Each number is 128 + 32 x the weight over the matrix's rms, rounded and kept within 0 to 255. Layers, rows and columns count from 0. Numbers have three digits each.

# layer 8 attention query, 64x64, rms 0.198, rows 0-63, columns 0-63
099097135122141109079109114217090105148131105103163149218185146120110106116106152164134155188059056113124148142077207158106149104099126099190093189070154104153108161134081056147104082108115139
097124084051175085110136172106045104102077088161113139215176090126167116187155142127068108091137079131104132147073147112128086125116085169142141100108215132170125128192126173135081098133215208
159191111127073120118136147093141130103089134148164107099138123190128143100170146171128174082198183189116117105182083089142060165111138127112120124115174120163195184156137147128150103150108053
122138158161097114136127095142114162138115160067125136096134080168122142103096169135106119101141149158140189150181109136132117115131184134074109158128064144065140131151142152199108156132133108
193149091180127125063133136173128116089126160123106118088091167144138101069109108082143141149139187126119111107131157200088095105122168158096118110137076111151146111088147151172177110116081101
123171204096118104183118143117115144122141128137139077125138162110130135130125059081080114110116102115133094115148153132128171095166109142134131089142163116139164139117165121085105126158136118
191178109120177124103127120084165169105166139093131068133134078134116091166109073047104197127115058134158163113145114090123129147108105109160095134170133146138121095139155135134092087128135212
125199112100123163105133111166183153128153124153143135217192161112110129118142112093152089084160115102101163078143177129153091072149161065071095151147132106161144128124092063111124062106098120
107078143146158094190076246122210157096120148093158102154095150102159155087149120149129156113106110099100122122180100128099118152117108084092142172067116102163114138169179122096151144092127065
170138139130123105179193120135130086133164103119125153126109127127150151109117221111114090107151080156160089093100114120118161074182150079107174142135096145149195138099169134094146135200154090
134157048206094093167167158034105112092125152135117166110149140075095184112133116120121147165129089128196133095128165196137117113164151094091137080144098130091159115113084152124125129047140103
095210115158158118112078202179213127114144090120095142165087146145165137169131082121018190099129140042154117173130172136111120151118148054135119091064148105092115113100112090142142204135090129
107114018138068153144093133103134107137178107109148090099126112145071114145136132144117097151132082110162145121124155141117156142091104114183115142080131118132143094165105135132151063177144087
131144146156088103111158113087166151113080160098128166092132088061152099099116149154099130065109108115115073181106131156143081129160130140112114143136213149139124185123164111178138087104181088
137150146115096140071106137185144138132127105143105130114141120046107139144088164183191150162168082131166153169142110083112076095088139111161155094154135082111149183109105158164146130130080133
185133125165063072072096181137103125075106136152135144112139166205110080146084134152159131119172123193146126193124182145105174129116138143094116152115128151177121130141102090147118145102072058
150131112181124155086133096219112158147124108125097057153070138118126143175094138138158131155128102068163174117123196220169181105141117071134065124088165098152120053111146045172148096163172104
133181146070161165123102155137138131179108182162155116102144093122165104159162173145126130126164167126099126166131152128064123126138058153086100196111117091164092154191064110162138101065155125
085147136158060155070136106163207128126201139084158124130100202133115127097127121151131126163075132114156143121101132144131118104120178104152086117183064190084123161084175125108120156142099171
092141116122163058094147166114132209132098116109127170147115124136142149138080155132075068135174147118136091086135119107083139148113141154150129085114111127153137149148138135136058099170074168
094151151152189171068122132166115064139123040149090097181139140136127134147145076083140109203135095086134091116087107180156149143176082103132121130105157137106164105072131126088062156194089154
159145129073134118133111167077085151099148154146102104133136099108131120173193154102126160050129132126118111109134140090165073176119099178114185126085150115153111105159117125092147091131126142
082141213115073151094148070128119116086109155125046169104110124119147155208113120100111121118125165107139162116122108176152124170123094068113177141114121147153129066135132158129178056129081162
169068149185093159065132115077173094100069160068110139157137129133128141159123118117163159117208104114154054164161144098130130118186055159135066115147120106125128138108111171130168144170122119
135116163182131147128154131141133109164143109072207107120116137198175129126082121089108106157127090091139186099139218134139140166104066099076153102119109098125126108083124123115131124055096154
141161122119105108156102105122099111147146113127170069112062172111083087113120100178105124115177127132170159153175090181131103110165145091152103159100133207139138099105170131116127149057105124
168133101112127128113142128140063133109087068113131058125108103086130076109195130203113100171089117132151102104140121187163136164181026121158155103164071176104211112165160127119112187123158082
121079114081123149223107170159192118140066117114101174109158147136210148135107120160084164097168118179109181108137168177119105100150126128047103147118131097154142133094101133129184069104153141
188145148160186144104126131122113088123097099107108134091098128132109111123128153130108206160123116123199130118079139135065136069066136115089133063095160165126094081179127187130135048118150149
085211167143113158113124182127090153128135104124158123146110167145220138086078088141145080142097143115143077057093080189088157100114115126118106167106156144132119160193112097144132129145115145
141136129129098128092137150135110106094149104133159163171183115159150162047155078112137171108135134152106108131163144153123136089114218157111164132106121174159096162038143116109073097119037185
197132103187162136131186082108168084153108116132103085151175091157177095111175079138105108176182136091136140128146072114089127149171115146114132129114132099148089174134081152193124157146091125
112116177096163144160109157100157118082101105111128168131129163146130131107153049111104073144111124085162086135112129086122149126153138124122122145124129151101156135143126131123109144089131165
111090100143163125110083175132116098125146165160178160116142119087118131118121164062185151155048070093143145176097149031184159139150128131208131154046090096123106071077113098112098121151159065
116174167130085107118113107178163123148129123097164102068090140162111126104108124181114106091093162187089129084139124052167111148137136079129121163117116158176204136134148169163156146093094119
130210068101094108110088148125153119130116143105148162144111126119165160085117113086141113122131133186139166104079086128161155135095135089130121194088110134104161110102066144136141057148100119
135211144137110152141097111175152149169162121138118153060136098109134159150107142166090148113146154150132161106147124120139148108122183089115118124142129135151174136121140124178183113086111170
125186103133119101145127099115181115132134113134153126061124113136141110113109200155147140122126147180109139142112107085128152130102182082178119175115089157156163196142139155155121122118137083
095061123094082124145143134114123152165113116142137108180126157123141070114070102160074128184086139120119127147156155180118125182138148139146166146179107085151157072154130115156149187076100165
100108127173089070121152140142184145133185112118081100203118098157123106174078101113154111124154089122107146156110191111153129096117159117099120135123149169125170134107123128103162132129104078
139131062140100119126086158114184168146145147110127160056112117140112192139106099056103137120174174206104145142191118081138095189167190143099142086169096118096133137126131147092079153141129148
092153154118113122179108096128134133120112107081144119136108096111164183161133088139139154134119123109133096136067150131157129097174098137101119096190204104105096160092172106158069125144103152
096115074196125130097124141117043126115152058122135106117118113155142126053129072138135138165114144103157174113096170117158158146149064097158209100161144163154131122119172112102158140153107129
168130094120113159102135160169108104119107135145117127108154144156160159096154126072084105131204136180126152123122120179095115099092066115093095169076139101080119159132129122128134134141144044
068042115120091131171167139164147178160139119173138158130134200100110109157095134199167127132107094110123144099145052155119130158130102111095107143091144123155125167123145122092115185102100104
166098191151118102175120137092099135142123142123081096141101130138139139120098123099166078138146118079147141078123075130168136122143124113155080134130154117100112091125146152085152149116077169
107076097094183101145123126116101154111130139135136121167099102126127111149120090129140127113133132111106188163180123076137150146129137161126105079143099085155101114162192104127143167128112075
127135159158141162094151120162128125120189105162120107129138154095131077123115144075114140161166102182207084174153091130159102093156160133114111114118127132136113108115133152136149070141086121
181073109130167124107120158147134112124116114124139144164133137088141149123130138111138153179111143086158148138116142132158125113215162153164192107106125096097108164129125150149106103172136117
130141092188131076122107123155190149161157114146085129108118102157146115168121186126112192112137119125096171127127137135154094075070146100096127148100197150159132128104149096163118114137126115
087152115125086154116096121185128115158160083134119163167174122107072076168085102135089129119135052141150140139081148114141156120100139142142108133073133169129169148153114122151103161156157188
098172065139098098179125113125138155133097106143094147076124091175110136142124216151103155118167175137100127124133155111073085147136143078132036125169116153172158149121165127155119146143105137
077139139126145128097154137083168117128155133136156132074173132132086091115106182107139125169088094124113072155082176106113147102086192110164123185121092165140156177117172097093081208104122112
104164161119131101129138155103126132116116110079137114128135120128121074121064119137119176099085081126130103105124151083101104146100120163147094118171107190142134140175149170165124152107101124
078124113127115127165136129113088108123111114092144148160114076137171151101086118072134159139168130148170186135085120156135109162122135094137139108096127130123196158076158135099102157135170181
167123116148152140162167185102081147108106106072128162121148114112145141076145048132150166128175159123080166111088101085072132117082163140047186144139167084130128170139148123128140155178146127
125133100141138150143117100097098123085132113122107149133109139151116099126109156159156173145151126105161058132145148133121146206048175127146093124157137146161156101110134094110176083159147135
104168150137137111159119221110132131128061089131137173192128152097185115130122165105097142142135109094135118110157084124203118142101139140144107137093094188120084124151114119188100125106109090
171100157112108122083138141138107163142091126123122097127167151143118100163137163174166126147158187142110179168125124089107055103130097146131171121110152136169143119151118192180115159145191087
070138167149151143129094158134142092148112084165153137085077183067209131142161109093114113147147176151128152108108107110108067139157183109169073111140146110127142130130115125125170169111137150
163159133150115125171178119092127129159157144098134076085154110106110122137143112113150182162095120146135159142053086170096125166117101135155148130193104165126076095166123059143188109063163112
123168095120077104125168117143153121152167147118112062169084151153171153138127114120103083082146149112103151128127118143204065101090099134101155063166143201148209097114095149157152087187097175
140159113196150149124089107105117132134154097110103162121133126121174127095115108137180092132125124065171128109062118112155111125191135086130146121144080109091120135101089140165112137108128119
128079177133124162133110094157078138100164203048144128130241154101032167135110098124137131117107119144117111109102164180108093095094057173153083152147107151115145110208081132144120144134226123
# layer 8 attention key, 64x64, rms 0.205, rows 0-63, columns 0-63
148198142160111112116141096138148145144168168130124121088107105177128180147135170119102039128140062139086078133101069107130076113098113068131123170123137125163147132126145167153151144136093154
128122167152114157112129120114063104136139096108123116106104113113136174126143085156118138169171106167141164150199069145088063151131201110131123167112112111184162118120055121130140150150092143
116156136103084139128119123147120155134126145119081100062083161165129156152135087165142175138131099136150129146161120132082084166104133088179092121091112090136161135120128106105108152086107106
139095168107098070109132117135138119168099140180123121116135138146167127155134148100175134070116167183096113098185150122098089078089122125103130120106151100083127141146149144143142127116087129
148111069175099119147093156126181115043134161085109056058118181119082103080104097069171085136122130114195185129168151141105163166115182115149115083110130102142119132095158159095179123093162109
158181129123171147121119124093116123098110127057156112089112087140181159105135073101091132100107128140108110092140118142180189086153139132230079128059149136158144062081074164090082147105106127
155130133154142058108090102138181132194122094125149116064158071093143103130162123137143073107113152116123142115108157157059178129172107068138113149149170155156155163212146124179113106144146070
136145117138129156091071118145069091079109124109148128093111043125152129125060138169153118092180106094157184142154152114159132099135171102108099150158126125147182107116081080117064166075112157
122165137064168167133078175111113158135096085083164133100160149057115114113204086152129164067131162148149134111158125176107077117061097139150187162104131096107143109110172116104108197121172136
144171183134147124172186152109112141079134117117087138120112118165156104089088155067142113093165098161107163093155127167118159167077110149092087144170117115144127154113142125146137108167083135
120161146217091213134124102137146128075155107096151198136143050122160139098161118142154101118134129111123120167125072187138120155083120160082127109080089172171113146126115099115168095109173142
130136125094128147028116108157145113138160035140180117198080140114134044145098075152122174150133172114194125118084169184115124167141145108134161097059181142124141151097160128124103184108117169
129080098110169139190090131119144162047122163148145124181108081129115143126127127170134136159111085072144090126098127164085142172106103154156126161120129155162200138151152151153114104136167060
161103156172120150126124123123140140148106217109141148090061127102198116169115102075117183121118125118129170147091096094090108108135133091106141158029105187168113081117156119162132127123118172
118095089166176158111143156140175139113202167153132153093109137156088113150158093163126150133183114165160162212151132153080087123127130075141130117110168077130104163123083154170075108070164112
188135063057054094092103111124134159111149192080114123093067116094124153118170159159126165150138130154162098157161135179189141175124124112108159150141119114165086077113118136100100128142121078
122075147149119129127111194173129072110095080113143111232196086076145111126114162098149130201116120133130172148054086138077146108129114121144128082156141163164105166091155100111142128102105144
121130087101181123134101079115102068116078144081171134131075103050155131092118072213106140128121121119188114137161157139124140106157142165140155140088130124108136084092139131158155115191179141
113093110181082104184086125160154138123071105095132134135096082163111071151100106103137114101173129137119121104111121131108069190106155115067096090109119136115160183117116198181145077155081137
133123077144104124139134099132094134126111095114147192133148148147190155102112128205088158141206165204145165066197157150051075113094109106128112160151161169098171201101036133202141131141091117
158152132149166178099103124104121081149098095109084076160166115138130150123078129112085176149170084132139133134075186112149148147174073164166174119126043057105121110114061135136149132163156114
150096106168082102116113114141103092112158080111111135040099082129182197146107141112090143123129133112132114104103126099179094101135102173128131131106130064133172157085068205061174122093145100
117099162081138118131123144083083128136159136176089188102129199126176145164106154142101131163056127183139092141126106085155119151186149133074155150121194112137164119174130157148143142195209120
167070143171100157155085148167212161134110169092069171131095141065072125158099163116106154090178143149109097145140147180116105100163105105161109072152101133120140098133132106120103182150152178
119144099146128126113095185166111117149171133027142105183142101159164125129144187148114127117082118117143100086162128208172140135151090092062096131099175084077145128118122110106110129135121128
097141119095106105129172207147213125143134142145163104108084101135158141102115152105169118088021169133125120183096080144118097141150103162133149144136110145135127101153050147132148145098105106
099115132112141165204117141132137061177109139112100106088094090130130129076124054145131184167114144104143091147156164204103131151138116218125172104148101109107106133168114070146184142130062095
088155162071153168106124137128069153073106154042164127135113064155096111159119132142119167114164255145164174101145103136099093141142133102118098093154113101144142102131188123159115114166209215
127132173091123146101131098114186105108089150141111123111154147100079117063145205103106125139140162080115156100115135130172114128123106140078120106100170171119096190140112201172115064097159118
082093182131144136146173126088141128097110137099205131131100150079176116109107122161117088155130153168099139088135189091107120125069125101135113137084120111088092178142116134115099169155082085
193180127168076151077124187106111174187166138131163153136166063146113169140085167117097159150116132173140148152103154109151142176094116085127088077119149124145099160077119153089125087091106133
211153072204167123105144056098118132175134136161142129149079113101134123102096200145115127127135127124122098131170122133062107138183147118109159108123109051071134181128149149172186204129169100
130111088097128138125128158185129070150121191157096139105134148148126097135179154106096172126157118096155145109104170137063089187128124110128081108129130131094136084130121123125156162092161164
153152125142143127081117095160116192126071160122139117156088126185100126146203129093136140119177144149094184111122111134139098109151197096091099124164187131165125128142122158191130100164150107
150082173120181138164101131123122124135137104136105155133132101098112110093140110116125135160099064100095135135093165080154093147099146092129133158121171156125121150165230074156183167103139167
163117059131099145188137191129123163119128146091141146135135099067100110146142068071125067102111008072098195134122121111128135095106166135159143143075185177129082091128164140155072204128117118
069123098115124104092082138072137120177105173157084041211089132146102102149153102138157144139071125090135134134166119135149107209099151078098115148105145138118139094133154108120093121116149184
078107116125133094064122173119131139095070149142133107151163124114128106140166105141171046073058148124151139153126098098116125199080115027137125187101162134135143132146217139140114123140158139
143088135128161108142068151112119088141176123140103123098145113051131091153088111126129159162124068106173157131079156115092197184130126124115158113176120133159110140107107140123106139087085154
165138150146134146212107147133114150186096133100141137188154118146095111164172095113089158086162091117097128142143141154152156161175099152103070112110123083142109089150182155143099100152135144
166141130124077106085055133071127118137153117156143112173164183134165149082122140188170098143128074107192103122146175162123136129099060166106126151074113134126083108121083170090068148120140126
117084131131096175187119100086165123135139174137112133135120137144112156095134115091126144211143140185135130145124162127147092056157157150110087165158133087150135121126156117166113132118097099
135106113095161076140143085150180152178161131113084150112177129116089126080097150124109135106088171152065142143139134091142158115120109136158170146109140100174027178178144104162078137147152128
150130112123058087134094123170153144114134112099109170152113129142097155120113107119169144127188128102154116144132087157086136138128105161146169111145082149113134162119099070113160057140145119
087126130178182162099175184153060167112151119169151123094154147136119078126133106108083145168117121123153137122111055190165152162167147160122165215167067143071093094156142106119127154070074140
155082166152121135137114129161142124190133074143124139118144152095111132133137092137122102100102115202119092101090132138141103152141156150137076154141155162101149130106125072124127141151099107
131198166141156089115070131133087149156144109138166084134138099115148165120165097175073118119148117118128134114096094089169129145099097148122159097138157072152089141119126175189124100150077104
126142144104095144114124103107158156090096148121169137089094120148091102140152117156135157141131149200133040117131108150170132196151097116123106094165149172127146076183115151093131097148151120
196131121123083077142195102142088139075088048115075095108132101169135102116085142136111101111133136133101156101094119143218139124085140071156121178110133125154121098178104100141126157126092144
064093109101121195104082152131116160167129151143177156125122169118144134121174137072176125149060169126137173154120100067109092102184126096181107039159150098115073098139132142076095093136151165
106152135108105050122114111113099085120109173087054115092118144219141127100137154155146135145141183104124111096191128152148079170144115083115120159185094183194154141088166112088108074137121144
145162160064110098114119109096203143113098082119094151177160125121168139111128110182089086140186112086165091047112137112066093153096138111095150204165160132097183147138157154097203121138108149
143075127104110165133163095139122158139127173136195138124117166114123116120132134111137115103134115163122150162150130098098201098153146169157149073067122133084147105148138130104141124133118113
165132133121154121165121179159161112157153142156148109100100151076158136197108095140077178118107166141057121153146102142150109093146163174117096140106149139128096109165092163110145129088159069
145148125142103102164138130079157154099181185106146209164177132140115160106102175147114142133153118113160151157089137164118124118136156151161137075094127132111117106081148073151140145177166131
197143124120135059123120127147126153063196092153110145140096132106103161115101101128091131083155159167139163172157072095123092131132152113113150133136105107139104116095153127131034143100137113
051142120105174112156132117161120148081112118056166182174130115064136142134129084115121164119075141169112140165116112109093131155143140125094120129092190167138118110112136156102074127183092120
112124122130129115141150108116150139119071152121123171112180135127166123181100101132112159107201078134130178134115142148167107145098178083137110132153153117093151159204088092137103141093122075
159125154129152108058079153137148195117107102138092109146121145148168139186127164180086112141148187061096144122120110153089127157138108113129105125137154085163124076123131103129169098110131152
122124190158146096090153092088098105132127150151082106144154140125109122092146134168181098132103119160135173111090062149152109087137149116123122112166114123167117083144042119102170194129093150
129115103106168125173193177154161119104109130131086123141087138119150145107108129147202126133139112108159105174135119084144102113154159113193089099139147150136093114116164124182136137118151090
079152163087110116156184136111166104147149166085056100190102167131163110126084161145068121105164108083080157082134136156146091174140065098122076148159126173126183119118166136107081094103151118
121112143098180151116153114097104104130098125153080172128134124156155101134122134168140114135119168149127098127108127123157157135123141124116115129100130085164135135143150050126110136119136106
154140163125164124199093161147156144085096147124125148137070160159133145165097167103163166158192135071082030092116129123075206084060189156101131146082127204155092088098175132146165123129147115
# layer 8 attention value, 64x64, rms 0.175, rows 0-42, columns 0-63
154121110089073110133128111193196165139124137119129072137101139124114103144092064141151190114134123165148138189167171166078109119131173149205125172076151170120129163098102111171166118080163110
124119068138086115125155146068153121112084126085165152161152080141146065152109159116137129165163058155172123083213063197086142060139128160071141137119120175132166140106143123133068153161089105
143147108166106096130163104049186154130115159085153109105154110112160096066143093144115125066142133179105159141116143075174151174145124183145213064182102143185103145125095150143121065085134137
096128116113053209159109117170135112171145167102064178143155144061080092080192095141150145110155140090139127181179185075166121112097111127092128175104137226156160149055093119152144117124120123
122134146102142104106113093176128146128147098110130127136148178146117180190093109120143149177109143114108109150176135136164092176139190075151098207122170203144151138029136148076086128140151092
105150089108113083091168181134068065100124128129138107158143163114110077161103074139096124157125084091150125158170128145124114000119131103079088095182156169107179175121149195097142181168148140
066139070109162107159169146130111155113095121136102191064129156141197139081049105156090085174123147101175101132154105064148126146164130146106097081162108221125138127137166112183166095093152067
140148086152136135093091120124129100102223124212158086096112126172175091114124089096112223241150124115114114096129102128103124079136166107206141073161176163170105162060120182115139100113049152
076135089178110086177117125145191154134153126136099093164173087134085115144106067103154136136141123114206061080125108154159093183201127143091142132082099100076166156115074155103192080120129117
139116145134106095073101115149105100118195107119169128093143144123108079159140093110140149121105099127157186147152125111138098117166126151111150088179134104130153119141119135113130099182134121
141153109155134103134120170103138121143103040161115089171081094091182148163082125140125169070176054083156156095116125107140169086109060111171082126136160170115083146125117194193144150087117095
176088157133137179165126102120188166069134153162110175113180127140134168154160170077115140129079111116108125023138115132113137128093154124162113146085205143121126183085088149170120102088096151
104124165187130164073114160121176154092118102084093171099120121220082154139171110108174052163169172148151110153151080148136141145158169087147117176070115090141142090185089059113174085152134125
137136116157168175144137168074120136095141038134179129095137129170164092105155101128104117161145184152060076093104142095087111148158152110108190110120140094183130111119153067139121079137110097
181131106160099187115131122132128125127141075139106113147099088126160133138131115148154156139152115150169142112131090145135148143173142114147101105175135102059108118195057158129146134179142107
086106104212115137180143056133080129178049180143117134119134101123147197158151131150136096074150141109170123136078101121132191149121097114147057140131084134140080128124111163115143140098183124
121124135108149148122085066143138144165092102101118183120148120177123124147102160120199114129101120118108126078112146136117126152109123176121099108145145134166148128102118102180139157135178138
139141132168134131038164136167082190121141116130158111087136110086200154115088075153063098137148115156167130142155076121175131174133126120148090155100092163122174098086145114160073126142085093
128108089086178126111126139171114095161117097126141076137085106105157102140120097134068125203146096094127175205142130172092158128152068136108111156084143100162173124169148112120175138105095081
129131126130132157136129140114101132153147149108062189137116113141173119105079166192162094120106176154135121096090155080129127134097143130156102118157102135055101073110170111143078141131110196
058126104121175127138160087077102105155090135140151197132124141179181163137165209109164160208127174132131135095081098147077146172140191065158093116231139148114063091097134108055062155083059105
101146238183135100077164148149098106116086128114158090157118123062128104169179163093160153105183125078154114155093073169019140133134137145154125134090006155111135147191128104131117142091113133
169097098166109084133078080169147141118170223108127177098116126167119172110099137105170052124137134143132164160109071135116109095111139149170122129171115135099109061097142162104056145131116121
128101117179160146220196126100173142150120089094134055211121088070112058111132101155134139152149121159135140134101169084109101154130046137121166128091102109153178126169164154144142150093151127
129081135085061166100067100097163144113125085161086128076111067173157142121094130132135159113114119143141135057142123102187116163155051197159157135084120063191051057133164098184120080141173138
106122077184156147168062132199114128160110121113163159176115135139179063164190180126206080158183115083179134116113101102118114126096091062110084205110173098109153080092083107114134103174054113
101144112117147150074094126141081200128161188134112164123106128178089079096115132118144136087148136125186095126097159136186107151112109109141095118109135062082167117110125084194187140154113137
141118135175183100107107161103132088105189100043183142167113087100158147105112135136160101114120128136143122137129102171130123148110129115134112128090091088083152156190092167108129148147091094
156079144147131139161089107111110093098189097079110150074153094139161210158121137118185097170090163169084136114161061137101120124101161129129167086079119154172099122118149122095127114193193147
133120114120142201147072102151066165114111112156127134123109098135140124117087120134113147138126130068096103139129161146168093181168055174133079156110154104131125149153107140206137141157134077
060116155139150097128127113179188117128125106125084195103147164167098189181111118154167132129065133120186105066103148133092119137129179081180068201104115135091100091117113124119178069038130096
172125173149116134175122117091124149076108143107137073136143163104075113159147126163103146068097130128062145138129176114148114133130093133149162194095165083156089134172095161139106046115148125
084108140135108151145141110114147131171145164115143113129114179123161133110140103198105093133106128148138143195073104082123133141128128137101085108118103105111112136161143153106110115108117167
104151168139088137101111157115169118085141079091158137131091171102090130146150128118096073159169148082116072137132064098147166150137094153139165167061096100141138111155113164187161124101138135
149206200075096169113175146055144117068105190124118148155105096122081163079071131070135114114137153160097134064162180169146131125116110147046094109131110143193137103148180080136088205085132110
166121156147106093156105103148132111185151137134144140135164180071140101077131164172134092139114093153121151141109149110104073153185136190129063106184075155118118148089096126170056114148098155
106188187153168145113101152113125152074162149129169123107146175160166103175152081073135091116152125089155120138083110153085127077126075110127108199086183143108101094131146135133103147171116141
154139044128168066041128126072080154091151086088083134124116121202116138120110140058118139144114130170134126108167030084168136076149191129106181098168162171106164108141167164111126110149123082
145160117082155123150151151125173171079151108148069149139169110146132140129118084104127132147121110131122098128169140118185137165086126150125162092116145144170142135116054147170138132128132099
098082158124122133172119119100135103158088144123114198088134176145134131178178132158116123150118177074139145138148136171103179149137155089135136120111102147089151152086096123080176064141173116
182138179124121092072121191128192083164111100111085080145108076078124133157151152103166169093177092107118197138179089144124135125116154139105201119168110098120063131083114120129141194095072114
155148170078134176123124092121104134145154164126124107112149175141094137124135061144113123143086127094070120149082107134132100160155083138154102153140131090126125100154161145104069170144159189
145148183128063149083130141114092081127080138138151124082146104118112149103120098144161159063164098133093097106090128196148116123083079139104121124116105138139097154123106122130122128171151106
# layer 8 attention output (transposed), 64x64, rms 0.142, rows 0-42, columns 0-63
088126151148064155136124132133111096138147123150116133161167183171135156123174162048115091134143157109123060112090093145133137164112143063120038094121131109118126132091157194119121164139130179
140125167096136136091066147202113167150141125109090096133022135059101153132132107157110157139083143094159107121072212121142146213104090110157092146099119130120128117118089165179169105154119174
130128085145182146138155166151114131133124079161112200179091149142122130161148146081129116172073062120116100125147158145144105158148161126126112179099117144125136074103133140073146227097113142
096117086105195132063112116147113073178103097153141054079084072185213158108091115117140118141092164139078076131113062136127087123155123112123115091161095091070100135131135138124112140122102154
171149122127133161130176117120112065130122168110095162137118144169130114076214155138122191137174181152179119150152117170127102135191132114134089115138126067104121172151133143156107070138155121
131097124153141149097092085132173184121094170139097112067107084064122126123160190115166163139118155156168135138061105101076125178120088168158138196117135126130092163105097130155107066122152129
171138115189128159149135094093114103147186173110140027115132113127094104150204118082196148104091108155121131160160198148125109101152142147122112140155135147121078095120127139114089123072116171
129137105116103107153133137159089095112132120133116104103123155124093169123164205145075077125190097179154094138086083157131082203078104137084174160136111175049083142141141121054155106131199142
192166140082140124097153094145073095106080128157077110116054161140166070129174119115102060079140144120072132145068151169129118085094109139166055106155135123162122152080175111108135120084134103
111118123087133140141150115086097161151084109121135131107119131090145105113164175177139099138139084093151137109078092127151149117146099138127115158096092129089115130115121104118072144099122110
161091122097085083142103122101147184139134215149110141157123187156065155119148151111168130198087174200125070145076149106118105119127193182112130140143120139154157089110126135066148116182134126
130127161140093125105129163156096101176090112179123123126132132175064143112100107178159120114190143118135126142123142122129140144084062142121169106157062125142090097118058080097123117187151115
098167126104122118129132065146103038091165139095200136143179064111124075135121086136064139118095083055082134145141150088074163143112101164130131110154123139131163144086154163076126108127128102
099153116124083101166132099145129105136140164118142122112142137144101115158125074126102145108127066096184193139174142140139125143126123111124131158147098175095154116129124130071148091051099154
113132143062138075173128148128148131134150157101148094127080145108099121139167171145108093159140129088114121102111149158050162138081162149084129133122155113177138106086188089130154146139156140
166114092142162130089129136135163096089136095153108090186117125160090056138112148165135147102107118147085085142177139107075075062156142149075134082108134160167166121072148143159114160166111133
162149179125158133063144180146126171157099141097145111158149134144143116153203068133163114105123134099136151155155127119156125151181132138116149134137097156137150139107131177141154123165115086
140131132096084157205072099131142056153180143153173108176097155122133065113201142178134152169132127150124078118174181143114133112172123134136135144107141125088107114197118106148169144133110130
127141181129040066142062088103144194081149151132125145116090155111134191132146159116165161070118132140139118064147113101130163113136150100122130147179127157047072139100154114125106150136105105
126109102105148135127125125100117091142115159129120070092154119113111111118116100060095117158112110088089147141164081134068128095116092121098172097060175119152141085205101094142132138091156113
166135088140203122116156161112079122089180135070081117153121140166053196131101141117069147095193084140182142143203168167143119140161117163093192157105154118130163147166142121164111135150154157
173142116109087157088090081147156122114103117114150154093149140192120102123096166157143036101148079165130083134127174113199142120097159117082094143106170109144183174175119180155158112201113098
092169157081157153146127151158052118098132046133099105156198121084156123152120119137076177152133124139128107144154137181113126153166146165125130065055141166159122079154110110185103127178170156
139147167104073088092079128153129151115099163161083163054126150194153150127147088116118095118100128130112196150113110085147107076162175131107042156099141174161116125122108117125159130072067147
108112170132135089145134150132061142178165116086146112153129167088094116130154076212130109173105152098072176141117086119183106079084141108110122088135147182095185125113120153110115205123132150
145134137018140106106115119101132145152109171133092116093133083136092175096055101164067131104109129159102090099127152149125176147216098169138152056135054231141141150137187131161115117078105152
106123168110136157131146167102128082143121119149166107205180116073197118131114130108117090109126164131119127125125110139173162075131127160167178139151122178167153152189159160129127157100134095
136157110105103115146114128128136179116078130135123162118120151091163120120144093082085155113150133158112089078074193109117164100145150129125188149127141096130166062136139123135146123134140110
161198096174109134155165187154103194131122115144209070096164168158141106145196044208109204127181133117146150130113156156088116154143148073137165122154151147118190164107149111157132121149130170
105162194128120080118141154130177101184113161108109104143123098134119145153174124144185134135130185145148140107138151185168130048164199143100161117175111178117155131138183120116131141155126121
180152128129132161119165074124066093147136178131135122159148169158118101134151133092140137084205133116059148206149132071141158130134065212120137065150152092149168109084135145129084143159161127
086126114141083125138172131137177073157069108158110220128126087156090124112086127130159158171128124107152155119098114086137139095146128125110083091119107141140164116115131107098085173124109140
171139086121132113082150162127112121123124147148145139117191144187119142146132141119153118153156141201209137143138198137173127131160163129136181169184107096126125112147141119148126096162129126
142071141142131120167123119147075103171092119163115129135125111191117118115099150150177152184121136165191116108143116184060150202165096102166131076158105122127074124104188094165129129071097200
100107092101090100117071170155156152185169064179137091147106115077163088126148243188173115182091117134086118134097112105124138107094167114189069137126167149111102159136052017132164124123132077
105130086054149094143135116123118080080061092092094138038134100099098122164114116135108124116209200173172127150139067082180157165110145085161147165146162085101145150106135098149105115123164087
154073073127186077160089147108085150165154111141120159104108109114134165088125107126129089137101140167190126112145086109123095067134179079085092128137122100053101136133105150102142181073054131
102112195069094171045089117182104074153160181165138177193057076070153132149081112062105125122099156112113133138139131129090116092104106167116087145171141128174173139153147178123131157158128149
101151161085099139139135116178116175142132100132154166137147120139102121129085113168116106098107119088108120120078088110084128121151149154115140077080153156171123150100145101150101137114151165
168124145129172072143184183132171072140134132085092054090060142170107123106118111124103082111139122117098080122161122148137099083161090167133157117118134094183123081134127135096115152072130114
080189134170098159177112075123074100109151116101078155139132092084123142115084162146133073099130104056141133053090170152187157134064126091141103134105105166140126142167166089124188030125134192
147042101142108118166124166141151103112147095155172132116119156101117117164123139117107126140117163153199090134106148106114152134132181158117160196094095033121117119070065104065146116086126121
112086122151117142173143097146130154145158133160111120124117150132107115144182153117150110124161124080112157176222131096148105131138179115146130167136147159163113147143155033127127113101149131